Weights of a small transformer language model: vocabulary 2107, rotary positions.
Each number is 200 + 20 x the weight over its row's rms, rounded and kept within 0 to 999. Layers, rows and columns count from 0. The size before them is the row's rms in percent of the matrix's.

# layer 10 MLP down, 256x704, rms 0.0512, rows 0-108, columns 320-383
099,197,186,218,202,219,195,191,172,211,166,188,215,191,218,196,189,213,226,188,224,214,187,221,162,225,189,193,176,183,212,160,222,175,197,248,174,161,210,183,216,204,202,225,199,166,171,187,224,205,191,199,184,162,210,167,203,166,189,178,211,198,210,236,223
096,162,215,222,203,209,189,169,212,198,206,147,187,221,205,154,183,227,199,233,171,222,193,226,217,207,200,210,211,184,215,229,202,192,202,179,191,189,196,196,210,176,189,228,192,213,207,179,201,219,203,227,202,188,160,196,205,187,211,210,169,184,226,195,236
095,214,201,187,228,201,193,208,195,228,230,236,210,205,194,210,196,207,175,190,175,195,208,191,180,186,185,190,185,223,238,224,220,195,179,198,182,229,217,204,200,244,220,218,222,212,165,207,166,189,198,176,182,187,172,196,193,228,210,182,186,200,188,163,206
104,206,162,174,210,172,212,181,172,205,195,195,222,198,220,190,163,159,192,245,233,188,217,218,198,222,216,215,217,182,205,201,181,191,206,230,225,190,207,183,188,209,193,208,172,173,198,187,175,213,231,184,216,203,179,224,202,180,204,172,212,195,212,147,169
100,192,198,206,219,180,214,205,227,215,214,204,195,179,204,179,203,180,190,155,183,186,215,206,170,187,190,199,173,203,221,201,206,182,186,166,200,188,168,212,195,190,187,212,171,197,198,236,217,227,213,198,179,199,215,218,224,191,209,176,194,200,198,203,195
103,174,185,225,209,213,186,200,225,187,180,207,190,205,216,207,182,211,192,194,247,216,175,218,230,214,192,200,213,214,221,197,215,203,234,188,192,214,193,201,214,202,147,194,198,179,194,198,221,200,184,216,197,208,204,227,208,206,208,195,172,210,202,232,179
095,179,200,204,194,224,173,203,159,205,185,224,214,235,189,182,224,175,222,221,206,185,214,188,180,198,197,180,207,222,237,200,183,193,199,211,169,208,198,196,227,230,179,215,202,212,222,182,185,170,229,216,166,231,185,221,211,181,168,181,188,205,225,198,225
101,174,222,221,222,229,195,202,198,200,225,187,167,191,186,200,208,190,174,214,218,201,223,199,231,225,195,185,168,204,228,182,226,207,187,192,224,235,217,207,219,211,202,238,212,223,186,199,180,203,178,204,210,198,197,217,204,172,210,201,214,147,201,221,212
104,182,227,219,206,198,212,158,206,218,171,200,210,235,219,204,175,188,195,183,218,223,210,214,210,216,199,193,219,211,162,179,192,182,178,234,208,182,175,197,230,210,182,199,200,216,228,213,212,220,201,201,194,200,246,215,177,178,174,201,181,193,217,211,191
098,217,212,207,213,233,202,207,194,180,230,167,178,189,189,231,205,225,206,197,214,201,202,210,196,210,211,163,251,210,194,197,176,216,190,195,211,274,219,204,177,183,213,204,199,176,198,231,171,217,205,181,227,201,221,197,174,214,214,186,186,186,158,182,197
100,212,170,174,188,185,215,195,198,224,200,203,235,189,241,158,195,192,216,195,185,185,223,219,186,178,178,239,200,177,191,226,190,188,228,184,219,235,182,209,183,194,243,225,202,186,184,200,207,169,212,222,197,202,225,214,188,178,185,207,204,191,221,182,199
098,196,188,194,195,163,213,191,212,186,174,207,241,177,219,220,261,195,194,217,201,212,214,216,204,182,227,244,197,192,165,209,188,206,149,192,188,202,169,250,205,175,219,198,226,204,215,198,171,188,154,219,202,169,222,172,199,179,204,205,197,256,219,189,198
093,246,160,213,197,216,188,184,199,166,165,212,199,199,170,164,171,166,216,193,197,207,190,213,219,237,193,222,192,203,220,183,182,192,174,214,209,172,176,192,166,212,221,191,226,214,183,188,205,227,191,187,192,214,180,222,239,200,183,176,189,229,216,171,186
101,178,230,197,146,186,191,226,208,193,226,210,183,201,262,186,195,202,204,168,177,190,204,188,212,163,218,221,198,190,177,209,212,178,177,203,212,201,167,225,211,178,203,210,203,227,220,216,186,240,168,202,197,201,195,222,201,213,199,217,217,196,202,211,246
105,195,164,215,226,187,212,202,190,200,195,169,210,218,222,218,178,224,205,191,223,199,210,214,148,206,252,179,206,178,202,197,198,222,230,168,174,208,196,164,187,201,192,164,233,203,172,226,186,199,223,197,161,198,214,196,194,182,196,195,214,230,223,181,244
093,192,205,167,184,217,161,226,180,195,196,179,185,201,191,202,194,195,192,178,216,221,195,187,180,202,229,199,207,190,213,207,208,171,221,219,189,195,200,208,182,220,223,197,217,205,216,184,184,204,188,191,182,180,195,229,193,158,211,204,204,241,202,218,197
098,215,196,178,211,186,149,177,210,208,205,192,232,198,216,196,205,195,228,169,188,164,214,198,167,198,176,204,156,185,233,177,179,193,181,204,211,171,190,173,232,192,220,173,213,178,202,170,183,184,219,209,196,188,226,174,172,219,182,192,200,230,203,218,195
100,178,204,174,212,186,197,208,159,195,222,215,232,164,221,169,208,220,182,192,207,209,183,202,202,185,231,174,192,187,186,193,255,209,180,208,235,195,193,216,161,204,221,169,198,200,196,197,207,196,169,222,176,216,171,199,214,182,236,184,173,199,194,216,234
100,201,209,225,216,204,213,212,182,204,197,231,186,197,193,213,182,215,164,198,205,166,209,190,204,198,216,184,204,216,179,200,226,152,211,213,201,209,233,151,196,183,203,192,177,237,200,185,203,215,197,197,212,193,191,209,177,189,248,230,176,219,197,207,206
098,202,171,202,241,188,227,175,210,218,187,220,175,199,235,181,192,241,159,204,169,211,211,216,189,218,194,225,181,225,196,169,193,182,185,162,179,213,191,217,197,198,164,181,168,187,181,180,218,215,209,211,235,241,231,216,209,196,211,180,216,212,215,209,185
102,203,180,203,180,191,174,184,210,162,185,191,200,163,181,185,165,223,183,216,188,199,183,223,213,182,180,231,216,198,190,205,165,192,157,187,217,226,164,239,222,191,231,189,211,206,221,207,209,193,191,205,225,212,203,198,227,234,177,187,199,164,242,211,174
100,210,200,266,234,197,180,183,178,196,204,233,218,198,182,217,224,221,230,202,179,186,187,160,205,209,174,192,212,218,193,183,218,198,225,215,217,231,205,195,195,239,204,223,147,228,207,228,181,182,196,194,226,177,209,167,201,222,208,199,192,190,198,219,174
101,198,176,205,202,232,213,171,208,197,192,186,212,183,224,236,179,256,162,227,225,203,178,174,191,207,211,166,221,230,162,189,179,193,241,183,183,203,218,193,203,214,225,227,201,194,196,206,210,208,175,133,208,199,179,192,264,206,201,181,212,224,210,216,205
095,179,171,185,199,178,221,210,203,208,210,205,184,187,228,211,184,192,204,205,201,202,210,198,167,225,192,234,187,200,186,170,162,232,198,189,225,209,258,241,172,192,157,197,178,224,202,189,154,184,247,199,169,214,197,210,218,198,196,181,191,176,214,191,207
099,203,202,188,203,219,202,206,193,173,211,199,191,233,187,245,192,171,188,208,189,189,202,208,225,172,172,180,200,203,200,208,218,190,207,201,151,171,207,244,167,214,235,224,210,198,234,206,194,219,181,180,211,198,210,197,203,223,186,208,221,180,206,231,196
094,207,213,221,203,155,204,194,185,188,187,187,232,195,195,179,162,207,200,204,226,164,198,184,193,219,179,221,188,152,184,156,199,187,172,215,200,223,234,172,207,202,210,195,207,160,173,186,163,159,180,169,192,185,200,228,194,225,218,218,170,202,211,171,177
108,182,204,221,156,207,193,214,211,183,194,175,202,182,225,226,194,207,217,187,195,202,197,177,188,207,161,242,196,213,199,183,181,209,189,217,203,246,200,193,212,216,191,190,204,188,197,194,199,231,180,169,215,204,166,241,208,207,211,194,191,200,173,172,219
094,179,219,173,171,246,227,163,231,179,204,202,188,200,207,203,175,174,218,197,193,208,202,239,224,194,209,230,180,204,205,178,212,229,204,192,192,212,207,203,211,170,196,199,190,205,184,220,202,216,203,170,192,194,227,195,188,224,210,233,206,203,247,183,167
099,164,199,181,210,224,182,205,205,191,205,197,208,202,199,169,206,229,215,207,201,166,188,163,219,221,190,220,187,188,198,203,192,207,196,187,179,174,142,209,211,191,206,183,208,188,190,201,202,196,189,196,208,216,189,222,194,205,187,216,183,183,180,167,171
097,219,233,176,195,193,173,154,206,207,229,194,214,199,239,208,223,221,168,224,179,184,207,211,227,186,185,243,184,218,196,211,203,214,227,233,223,212,205,197,181,216,186,209,187,197,184,228,207,204,223,178,220,207,227,214,191,224,204,200,195,193,181,162,175
100,223,242,187,225,153,218,175,209,218,235,220,200,209,207,179,181,219,232,191,206,176,212,232,192,190,149,182,186,216,203,198,188,175,180,198,209,213,204,189,204,204,182,165,208,211,207,208,198,187,181,214,205,189,207,178,196,191,215,215,188,174,236,217,199
095,225,183,192,188,191,191,179,183,201,215,231,157,197,184,208,235,219,184,227,173,226,230,206,177,211,206,203,176,171,208,223,238,202,203,226,200,208,238,178,185,165,222,189,190,213,186,224,202,206,194,230,189,200,201,156,185,232,186,213,173,229,230,218,198
098,211,218,214,170,250,204,172,195,196,218,191,201,183,178,185,182,208,221,213,198,201,217,210,171,207,199,181,167,229,184,197,224,205,214,184,221,183,210,180,226,203,158,183,181,208,180,194,209,177,216,204,220,218,208,197,192,160,187,219,207,182,200,184,203
088,208,181,190,218,215,212,202,198,210,187,206,170,199,227,197,218,200,179,170,217,171,210,232,192,206,200,191,185,216,194,217,171,192,190,176,179,235,180,201,208,224,198,192,194,257,220,203,199,202,209,167,218,216,251,211,214,211,177,183,166,193,219,211,209
095,199,215,210,221,202,195,201,199,207,199,210,174,193,178,212,198,188,214,207,192,226,192,230,185,180,203,221,187,147,175,193,217,226,192,223,178,187,216,166,177,175,193,167,196,194,209,216,229,203,240,188,215,206,191,190,201,213,217,182,168,190,207,234,205
101,204,230,195,220,204,213,209,180,180,222,204,186,235,240,221,239,232,201,200,221,199,173,201,210,170,216,206,167,225,207,223,246,188,200,199,234,192,212,224,199,171,196,208,220,192,145,202,200,163,181,203,184,190,177,209,212,161,230,197,196,190,185,217,186
097,179,203,219,200,241,213,220,179,232,221,214,185,186,221,238,199,184,191,237,196,193,162,228,199,194,203,177,214,189,213,230,217,208,181,204,189,191,176,206,191,175,188,202,176,218,197,216,169,219,207,199,201,223,155,180,201,201,205,214,201,218,218,172,192
103,182,191,205,195,178,160,187,208,195,227,192,255,190,163,226,204,181,200,171,191,211,215,200,166,212,178,226,189,194,166,224,215,204,215,172,205,198,212,174,203,214,217,204,211,193,198,207,199,203,211,195,177,198,226,243,169,193,181,181,224,171,220,176,200
097,200,213,225,172,180,155,177,234,198,203,175,186,208,187,232,186,176,156,187,209,206,168,216,184,218,196,222,209,205,180,182,199,205,170,154,140,205,188,177,158,193,174,217,194,188,187,203,188,139,232,131,181,173,209,215,216,172,200,194,238,217,201,182,227
105,160,207,175,179,171,166,220,175,156,196,223,258,190,208,211,185,218,190,185,219,166,200,192,189,170,231,205,177,216,233,212,190,208,193,204,197,231,221,220,168,198,187,212,205,178,229,177,179,206,186,187,200,194,158,219,201,189,245,198,197,230,206,227,175
103,238,204,205,168,171,237,218,222,191,179,225,223,226,185,217,200,238,198,224,263,256,226,209,196,170,183,192,192,191,220,187,207,230,218,140,204,188,197,218,212,183,159,205,167,197,196,185,203,200,178,200,209,201,220,206,187,185,184,207,203,194,164,184,205
095,215,188,207,215,207,203,248,172,171,215,211,235,222,198,200,203,154,159,163,177,186,219,178,199,202,181,226,203,208,199,157,230,186,175,171,196,189,163,190,192,223,213,172,203,165,206,157,190,237,183,215,189,202,214,176,208,200,221,204,223,185,189,193,190
098,152,190,195,213,187,199,208,210,204,214,201,214,185,219,222,203,171,174,176,172,186,174,232,238,223,199,193,190,157,201,210,209,219,185,162,206,216,206,213,188,191,175,187,216,189,217,183,188,210,188,168,241,218,190,205,175,203,170,149,203,193,183,204,200
140,208,192,194,176,206,212,177,203,217,170,186,187,204,178,209,175,183,187,191,217,185,194,210,241,195,193,198,198,208,187,194,204,203,176,191,222,210,214,235,202,200,176,201,198,171,198,201,252,171,234,230,204,202,187,213,200,186,191,218,237,208,172,198,229
097,204,201,197,160,210,160,189,209,181,217,187,210,202,184,184,187,211,180,184,185,206,217,207,199,161,190,206,178,230,211,190,200,176,209,221,175,215,193,236,218,220,212,207,166,198,189,206,219,184,217,215,189,206,227,178,210,249,180,217,230,236,178,212,181
097,219,209,187,223,196,176,218,166,185,194,189,168,169,209,171,227,218,204,199,195,163,198,221,197,213,178,179,204,176,187,172,213,177,239,230,202,174,182,204,217,200,213,199,136,227,219,194,187,194,178,185,196,198,218,201,212,177,230,192,213,192,219,177,215
101,177,200,196,205,178,193,259,205,179,192,204,171,211,221,208,175,195,222,202,208,164,152,222,163,170,213,211,206,172,184,183,171,170,215,201,167,202,202,208,153,229,194,191,182,187,179,195,208,197,167,229,206,212,171,210,223,211,204,231,221,186,223,172,205
097,214,194,195,195,201,228,178,204,186,209,219,157,201,180,212,204,181,175,194,203,172,176,216,203,181,199,198,165,228,159,219,178,195,185,221,172,238,200,189,230,206,224,212,190,197,207,241,200,225,195,176,177,146,189,192,195,206,180,226,209,186,174,201,205
093,189,194,194,217,164,212,202,177,243,229,222,193,195,171,188,208,215,168,176,213,217,212,193,209,173,192,189,229,185,208,199,210,191,197,205,162,227,227,210,202,192,195,201,222,211,176,221,218,204,189,222,153,180,169,181,209,213,205,185,230,212,196,164,194
100,202,208,183,249,204,227,171,217,258,227,193,188,199,178,200,223,203,158,225,203,202,200,205,208,226,256,192,221,214,206,148,156,192,207,228,190,237,219,220,171,215,224,201,204,180,236,202,222,200,203,189,206,220,220,201,221,193,163,198,258,146,201,169,202
099,221,201,185,182,223,194,212,197,215,226,195,203,193,190,199,192,155,202,188,208,209,198,178,213,175,187,183,153,178,182,210,184,203,168,208,236,220,200,197,238,218,194,202,206,243,190,208,187,201,240,208,169,198,208,187,212,164,175,228,204,199,188,202,240
094,187,196,212,218,196,177,219,210,176,202,193,199,208,209,168,174,202,192,209,200,185,179,176,203,164,183,179,192,192,176,172,209,164,170,170,192,202,214,186,198,225,185,199,246,203,185,219,190,193,203,181,197,201,188,216,161,198,187,189,196,194,184,209,189
095,185,178,201,192,205,202,205,169,176,219,176,197,223,173,172,184,170,206,186,203,229,201,245,197,186,219,183,249,220,197,190,219,179,226,213,145,199,241,201,205,226,192,202,245,212,216,218,191,188,218,202,189,201,223,207,172,220,200,198,197,205,196,203,209
095,224,195,224,182,205,233,240,198,181,175,207,199,190,205,208,164,166,229,231,206,219,206,210,178,207,227,232,219,160,173,200,193,203,183,207,234,186,162,200,216,195,219,245,206,215,211,188,198,203,191,174,173,209,177,222,190,223,198,243,222,198,210,181,222
099,177,221,174,196,202,218,198,206,187,193,204,191,176,197,191,192,202,182,200,176,203,225,182,178,197,254,196,186,224,177,213,193,214,212,201,197,210,209,225,210,207,220,197,164,200,196,223,168,203,204,202,173,213,239,209,197,226,229,209,197,200,200,178,225
097,171,197,206,199,200,205,184,195,181,176,211,203,204,230,201,205,191,235,179,202,189,203,213,220,181,226,206,197,200,212,200,227,229,232,200,204,205,237,209,230,172,213,186,200,218,194,212,209,186,153,195,210,178,174,173,237,189,202,198,183,209,227,220,172
105,169,205,174,189,154,238,179,184,182,216,197,181,239,189,189,232,197,217,173,203,170,199,226,206,201,178,206,211,201,220,189,217,209,215,210,153,205,198,199,204,187,188,181,179,217,232,200,226,219,198,200,191,182,194,206,178,227,221,206,185,224,226,243,185
093,196,172,197,210,200,177,178,205,159,172,240,214,218,218,195,171,197,195,188,206,204,209,194,222,166,183,196,210,203,168,213,205,181,223,213,225,184,214,179,207,175,186,228,222,171,218,194,214,171,241,189,186,204,206,231,203,196,186,200,195,211,187,216,159
103,187,217,214,195,221,208,177,189,206,185,196,214,200,192,206,204,200,179,167,205,212,226,200,217,213,183,189,199,188,205,193,179,210,205,209,224,173,224,219,231,197,203,204,228,211,211,187,199,223,206,197,207,192,188,174,219,217,177,204,224,173,230,203,196
099,232,211,202,192,199,218,190,239,170,218,208,213,190,184,224,181,207,181,200,213,187,171,213,199,220,184,203,251,180,188,209,196,227,237,241,186,197,220,182,186,200,198,222,219,208,172,194,228,169,203,188,170,148,179,231,176,220,178,178,162,178,204,175,180
103,202,194,217,209,160,214,220,210,206,211,212,187,213,182,201,211,188,174,225,177,184,223,189,186,188,208,210,219,202,209,204,215,210,214,192,179,210,208,192,180,172,231,182,229,194,199,206,201,184,220,181,228,215,224,196,190,193,215,178,213,196,170,174,175
095,201,195,234,180,223,211,209,229,178,181,175,198,180,187,224,219,202,185,219,204,181,216,203,191,214,218,225,222,170,177,193,188,172,187,209,205,205,199,203,179,186,231,192,189,215,190,214,213,253,183,213,194,173,187,230,201,191,222,205,205,205,179,219,193
096,143,169,201,213,196,202,246,219,204,179,206,192,191,169,165,165,221,212,190,219,223,149,156,206,203,161,146,231,224,174,190,216,189,194,148,226,193,187,182,162,213,213,206,229,203,202,204,200,231,196,206,205,230,213,199,215,211,213,216,189,207,187,204,194
096,228,252,181,230,200,241,219,192,188,192,213,187,213,212,200,222,201,205,199,214,203,211,198,179,172,192,214,173,202,202,204,190,201,184,248,220,208,176,191,179,254,197,217,206,191,214,205,224,217,225,184,212,161,236,219,211,173,203,172,197,209,152,217,229
105,196,181,213,217,205,205,172,155,189,190,204,185,199,213,193,177,175,211,240,196,173,204,205,196,231,221,222,181,196,211,202,202,234,183,214,209,193,193,180,201,171,223,182,193,211,242,196,196,175,193,183,209,188,224,215,188,210,184,204,166,223,182,183,219
099,198,181,202,211,205,213,199,162,207,160,179,186,160,237,165,210,170,212,221,200,228,205,204,228,230,197,210,176,212,207,168,211,207,218,226,204,205,158,201,173,214,186,179,210,192,219,201,171,217,179,221,206,201,162,216,218,210,133,197,205,149,188,218,192
095,215,208,161,225,222,200,193,210,178,188,195,224,229,162,224,210,189,216,192,185,196,216,210,205,182,188,239,213,203,201,217,185,196,226,214,212,192,201,203,224,208,174,203,179,223,210,169,158,197,178,233,180,174,236,202,156,182,185,220,200,211,221,259,202
102,228,201,166,187,241,212,209,189,188,201,220,173,202,239,218,169,230,217,193,193,222,202,171,188,223,154,223,170,193,190,216,214,213,189,179,215,208,188,201,216,200,229,235,187,211,206,195,176,236,194,177,175,208,175,201,221,196,191,209,177,191,193,180,197
103,183,191,215,189,216,211,189,183,205,167,179,239,200,208,227,178,173,207,210,178,219,171,235,191,199,176,184,201,188,137,201,221,178,184,210,208,198,179,179,185,180,196,173,212,165,196,196,202,228,222,240,189,191,180,203,183,194,213,202,206,197,189,209,176
115,243,183,181,176,199,220,228,193,193,181,233,194,194,185,202,188,207,226,174,196,189,183,196,147,234,204,228,200,180,199,172,193,194,210,175,209,213,184,174,187,168,188,139,194,199,209,183,231,181,228,183,215,206,182,183,202,222,190,208,207,169,194,207,220
096,193,202,196,222,181,197,242,206,253,177,225,200,229,224,184,216,213,208,202,170,187,205,208,165,224,184,209,160,220,210,211,229,180,228,209,226,209,207,213,216,126,178,195,199,227,192,203,206,169,186,226,202,206,207,199,225,211,226,175,188,180,193,205,168
097,201,183,242,204,188,194,167,177,253,202,220,214,191,188,213,155,222,181,182,231,223,239,178,230,182,195,182,202,210,189,209,218,153,192,204,223,215,196,221,195,205,202,199,216,155,186,194,215,209,206,171,184,196,201,200,213,190,205,176,192,208,167,173,193
101,183,189,186,217,205,200,223,218,188,181,185,187,222,200,208,235,187,243,219,228,183,195,160,198,174,209,191,203,184,176,196,204,181,220,215,181,182,169,188,220,169,192,189,232,207,201,251,236,209,182,221,209,214,179,212,218,173,202,189,217,233,179,202,195
136,198,244,203,217,200,194,172,179,207,226,176,194,180,204,232,199,200,209,189,173,220,220,194,194,199,188,191,206,220,191,204,195,166,201,220,176,189,221,188,170,226,187,190,212,198,210,178,242,197,206,211,211,190,187,226,208,184,201,206,232,225,224,219,205
099,174,198,218,195,178,172,168,201,151,206,192,207,195,186,173,195,194,212,195,197,215,198,171,211,161,205,196,224,198,224,204,170,235,209,207,191,198,229,178,186,220,180,217,184,221,207,213,182,215,214,226,203,179,203,172,198,219,189,212,187,212,225,197,238
101,178,216,210,188,197,160,178,209,208,206,186,226,200,209,196,171,197,197,203,182,214,221,161,210,177,194,226,180,241,172,241,194,210,203,177,220,201,191,187,214,215,178,188,186,224,198,191,166,222,219,219,212,202,188,162,205,193,198,193,186,182,204,217,201
095,201,187,241,207,205,195,183,213,245,145,176,193,229,196,172,177,193,211,211,174,215,183,185,226,194,235,173,226,198,179,205,152,161,204,232,192,199,195,197,216,161,168,196,204,212,229,215,207,205,206,197,158,178,252,196,205,205,165,201,225,169,215,214,221
104,210,210,214,173,202,177,200,180,212,232,208,232,195,204,224,201,193,197,209,211,234,204,212,240,189,221,221,211,206,194,193,226,197,209,181,201,192,185,247,219,245,222,169,219,195,207,186,209,210,202,224,193,230,169,202,192,208,152,190,201,177,192,213,196
102,184,195,219,214,195,232,198,174,228,211,207,205,186,173,219,193,210,176,197,195,184,219,159,229,168,200,184,225,197,215,230,164,222,172,156,220,196,210,207,157,187,185,181,156,183,202,209,205,178,141,204,189,214,220,222,193,208,203,244,222,199,231,200,221
094,189,201,212,204,213,225,217,213,193,245,209,171,235,192,213,235,153,207,184,186,191,197,208,183,199,203,246,211,225,243,219,212,189,193,187,201,195,233,211,195,233,211,202,192,181,200,211,216,225,204,208,217,214,234,220,224,215,211,232,194,210,203,196,211
097,211,162,227,199,201,212,222,179,187,249,184,135,168,187,180,223,158,192,170,194,208,226,199,211,219,219,179,200,207,215,230,165,179,202,183,230,217,203,187,227,239,207,205,160,216,199,180,199,203,217,195,207,206,240,159,208,180,235,192,196,221,185,187,193
100,177,227,149,202,158,222,196,226,211,188,174,202,181,210,177,215,210,177,243,201,176,211,230,240,202,246,208,206,212,221,200,227,213,215,234,219,228,207,225,187,219,182,210,224,214,179,215,192,220,187,199,183,230,203,199,203,231,181,205,220,196,199,206,190
100,216,182,215,220,204,162,180,218,186,203,236,196,202,196,176,210,183,207,215,188,212,175,205,203,214,192,225,178,203,220,151,180,217,172,219,150,152,201,193,207,217,175,202,209,184,207,199,184,199,184,210,251,230,212,218,220,209,180,245,203,211,210,185,169
095,150,231,202,233,197,226,194,190,211,184,159,218,195,218,214,181,196,183,207,190,206,196,187,208,222,178,189,205,210,213,211,192,198,186,235,242,203,198,181,201,196,234,191,192,188,199,220,194,156,201,202,173,159,194,202,237,214,204,175,225,206,167,166,192
096,192,203,209,193,196,213,193,183,227,236,209,194,224,188,180,210,201,254,172,185,194,203,201,198,150,222,162,246,228,170,162,226,179,190,195,212,196,239,166,195,190,220,198,149,195,186,192,168,192,200,196,236,171,198,198,182,232,187,218,212,181,228,196,207
097,185,218,196,208,193,222,204,216,216,210,212,204,173,184,185,195,194,217,217,215,202,193,217,205,215,161,227,209,185,234,170,159,177,200,200,203,174,214,220,181,186,209,210,215,200,193,204,173,169,235,223,210,189,234,192,191,214,225,188,197,217,184,191,189
102,180,202,219,188,201,204,133,195,198,198,230,231,225,192,206,184,169,224,186,222,154,212,187,220,177,181,204,234,211,196,195,211,204,223,190,162,188,143,211,187,187,211,188,167,198,186,177,208,238,170,207,191,213,190,201,226,176,229,222,220,195,204,169,201
100,204,195,194,199,192,207,197,167,189,184,173,190,191,203,174,172,165,181,187,194,209,230,194,202,193,198,198,217,216,178,171,199,200,210,205,183,220,183,190,225,214,201,197,205,158,202,182,211,194,217,164,206,220,217,193,151,201,228,164,176,228,194,193,180
100,224,204,163,237,210,203,184,230,192,180,227,191,201,186,204,193,218,193,214,236,223,194,200,225,208,227,197,179,248,169,169,199,208,213,228,178,224,205,175,164,217,182,185,178,172,210,188,180,247,203,213,235,196,189,219,178,239,152,208,201,190,216,207,218
096,205,209,178,214,190,187,230,193,215,190,227,193,163,166,169,200,173,186,202,214,204,196,213,226,211,190,240,216,179,204,214,225,198,218,173,171,218,212,173,208,197,182,205,171,181,190,196,169,175,177,219,216,247,197,179,178,215,175,218,214,228,203,189,210
095,209,175,200,193,176,203,236,227,231,153,210,199,223,188,232,191,201,174,216,166,223,227,190,194,182,208,195,215,195,235,182,227,211,190,204,204,188,193,217,209,201,209,222,193,184,186,204,206,206,184,199,191,208,193,209,226,238,221,179,239,225,159,175,176
101,162,245,220,206,230,154,196,186,222,232,183,187,161,194,179,194,182,197,183,157,216,187,177,178,152,171,196,198,171,213,212,227,177,220,192,191,206,198,182,195,190,201,191,171,172,239,224,192,208,202,200,212,192,217,195,171,212,197,161,213,216,215,186,177
100,206,189,176,188,214,215,152,175,199,174,188,191,220,228,201,215,210,188,207,197,236,231,150,205,226,180,218,190,181,179,194,207,190,218,184,177,195,200,170,152,195,214,196,226,156,232,212,211,172,174,220,208,203,186,198,211,181,185,223,207,202,203,178,188
159,185,166,203,207,198,174,177,193,184,205,192,188,181,217,213,188,189,205,215,191,159,194,224,229,188,212,195,205,207,213,210,203,235,193,213,192,203,189,196,208,185,165,167,187,214,240,221,214,187,197,132,192,196,208,199,203,217,192,199,163,163,186,214,221
102,209,202,231,210,201,197,227,199,210,178,199,249,215,218,204,215,179,172,207,207,205,176,182,151,205,188,208,156,196,186,171,208,200,206,219,192,217,183,158,211,204,219,210,206,195,193,211,219,209,228,220,186,224,184,230,203,168,196,215,176,189,216,171,152
097,197,163,194,196,192,197,221,205,185,200,215,176,161,236,196,172,247,217,192,238,192,193,215,162,191,184,193,218,210,220,199,210,175,212,171,201,202,160,196,223,200,192,206,164,172,200,204,201,177,201,197,167,185,196,180,156,209,207,225,201,200,209,154,187
100,216,222,202,208,159,185,175,170,218,209,164,183,196,155,216,195,188,189,187,198,190,193,197,188,191,217,177,228,197,191,220,226,220,190,206,211,192,211,222,153,196,227,208,197,213,177,240,211,233,231,199,233,173,209,192,192,183,186,183,251,179,211,250,184
103,226,213,182,185,227,177,211,233,208,207,141,174,194,169,178,207,182,219,218,233,191,198,208,222,228,191,178,196,209,204,185,213,191,217,202,224,187,169,196,200,195,216,173,220,183,215,215,183,177,214,181,195,199,170,210,165,182,217,200,224,205,166,183,192
097,172,193,187,197,216,207,192,212,177,159,189,170,205,179,219,182,216,168,222,183,212,176,195,220,204,204,227,214,192,213,193,224,221,161,225,184,216,170,183,219,214,188,221,205,180,210,184,217,219,209,194,227,183,210,243,223,173,186,192,234,203,199,214,213
100,209,212,197,168,210,183,205,181,198,233,200,197,229,212,166,200,206,215,204,201,208,199,162,171,173,205,190,191,212,185,200,224,196,192,174,192,171,194,194,211,209,230,203,216,198,200,186,216,184,192,196,174,191,239,210,226,224,218,190,214,197,200,212,204
097,207,244,205,207,203,203,219,236,179,188,198,204,189,198,191,211,200,200,183,205,164,160,203,202,198,199,200,204,212,171,179,188,222,189,189,187,191,157,194,177,230,210,198,210,228,219,168,187,207,217,182,186,196,179,211,207,181,196,205,180,214,189,199,204
105,183,201,198,210,185,197,217,235,212,210,219,230,211,199,170,230,217,188,193,222,223,174,202,183,201,235,178,206,195,215,162,207,228,215,196,218,176,204,213,254,200,180,200,237,200,228,223,178,193,220,226,220,204,203,161,185,210,199,212,211,192,169,189,206
101,210,211,190,186,204,195,177,230,204,182,146,199,192,185,217,239,200,180,187,174,174,166,231,204,211,187,195,210,206,199,194,225,209,174,204,198,249,212,159,190,171,231,178,206,259,197,202,193,240,196,205,187,203,180,210,190,202,225,196,202,219,221,198,223
103,198,185,188,200,205,166,196,194,228,209,204,245,184,190,219,190,230,172,196,176,195,200,199,208,194,163,223,223,230,175,193,231,241,220,188,168,218,188,181,205,244,182,195,198,242,222,182,203,208,213,198,190,214,199,207,201,169,206,227,207,207,210,219,179
095,176,206,236,209,214,188,248,187,169,221,228,228,226,216,182,173,207,214,207,233,203,191,176,200,180,184,185,193,224,182,226,182,234,186,178,206,218,189,184,182,192,202,214,170,194,225,175,181,219,170,236,201,219,220,192,159,223,204,196,209,193,191,193,197
099,196,192,228,176,191,211,188,223,184,158,200,185,231,217,204,193,170,179,189,207,212,196,210,202,235,184,199,183,194,198,198,210,134,207,228,204,202,195,193,177,181,227,207,196,177,192,214,225,171,199,201,204,217,180,197,191,205,210,219,203,207,203,162,221
105,210,209,183,250,203,198,182,193,177,202,189,223,185,167,188,203,216,236,165,193,228,190,210,172,171,166,181,207,202,203,192,182,194,213,225,225,214,233,199,213,189,194,184,213,170,174,177,187,177,192,186,225,204,210,217,238,216,183,225,201,194,203,188,188
104,208,208,224,212,192,179,199,204,204,206,226,193,186,222,168,205,187,258,194,165,184,152,203,228,178,210,164,210,190,253,193,216,170,206,189,223,198,201,171,200,211,231,164,198,175,206,213,179,213,192,216,202,180,216,214,219,221,210,189,207,191,189,225,179
097,177,214,209,194,236,204,228,187,195,208,213,159,174,173,189,217,186,219,181,192,214,187,178,194,179,216,187,189,200,196,215,182,191,194,225,217,179,243,204,163,198,183,210,201,193,184,154,188,172,223,211,204,217,187,216,205,196,206,213,191,208,225,200,231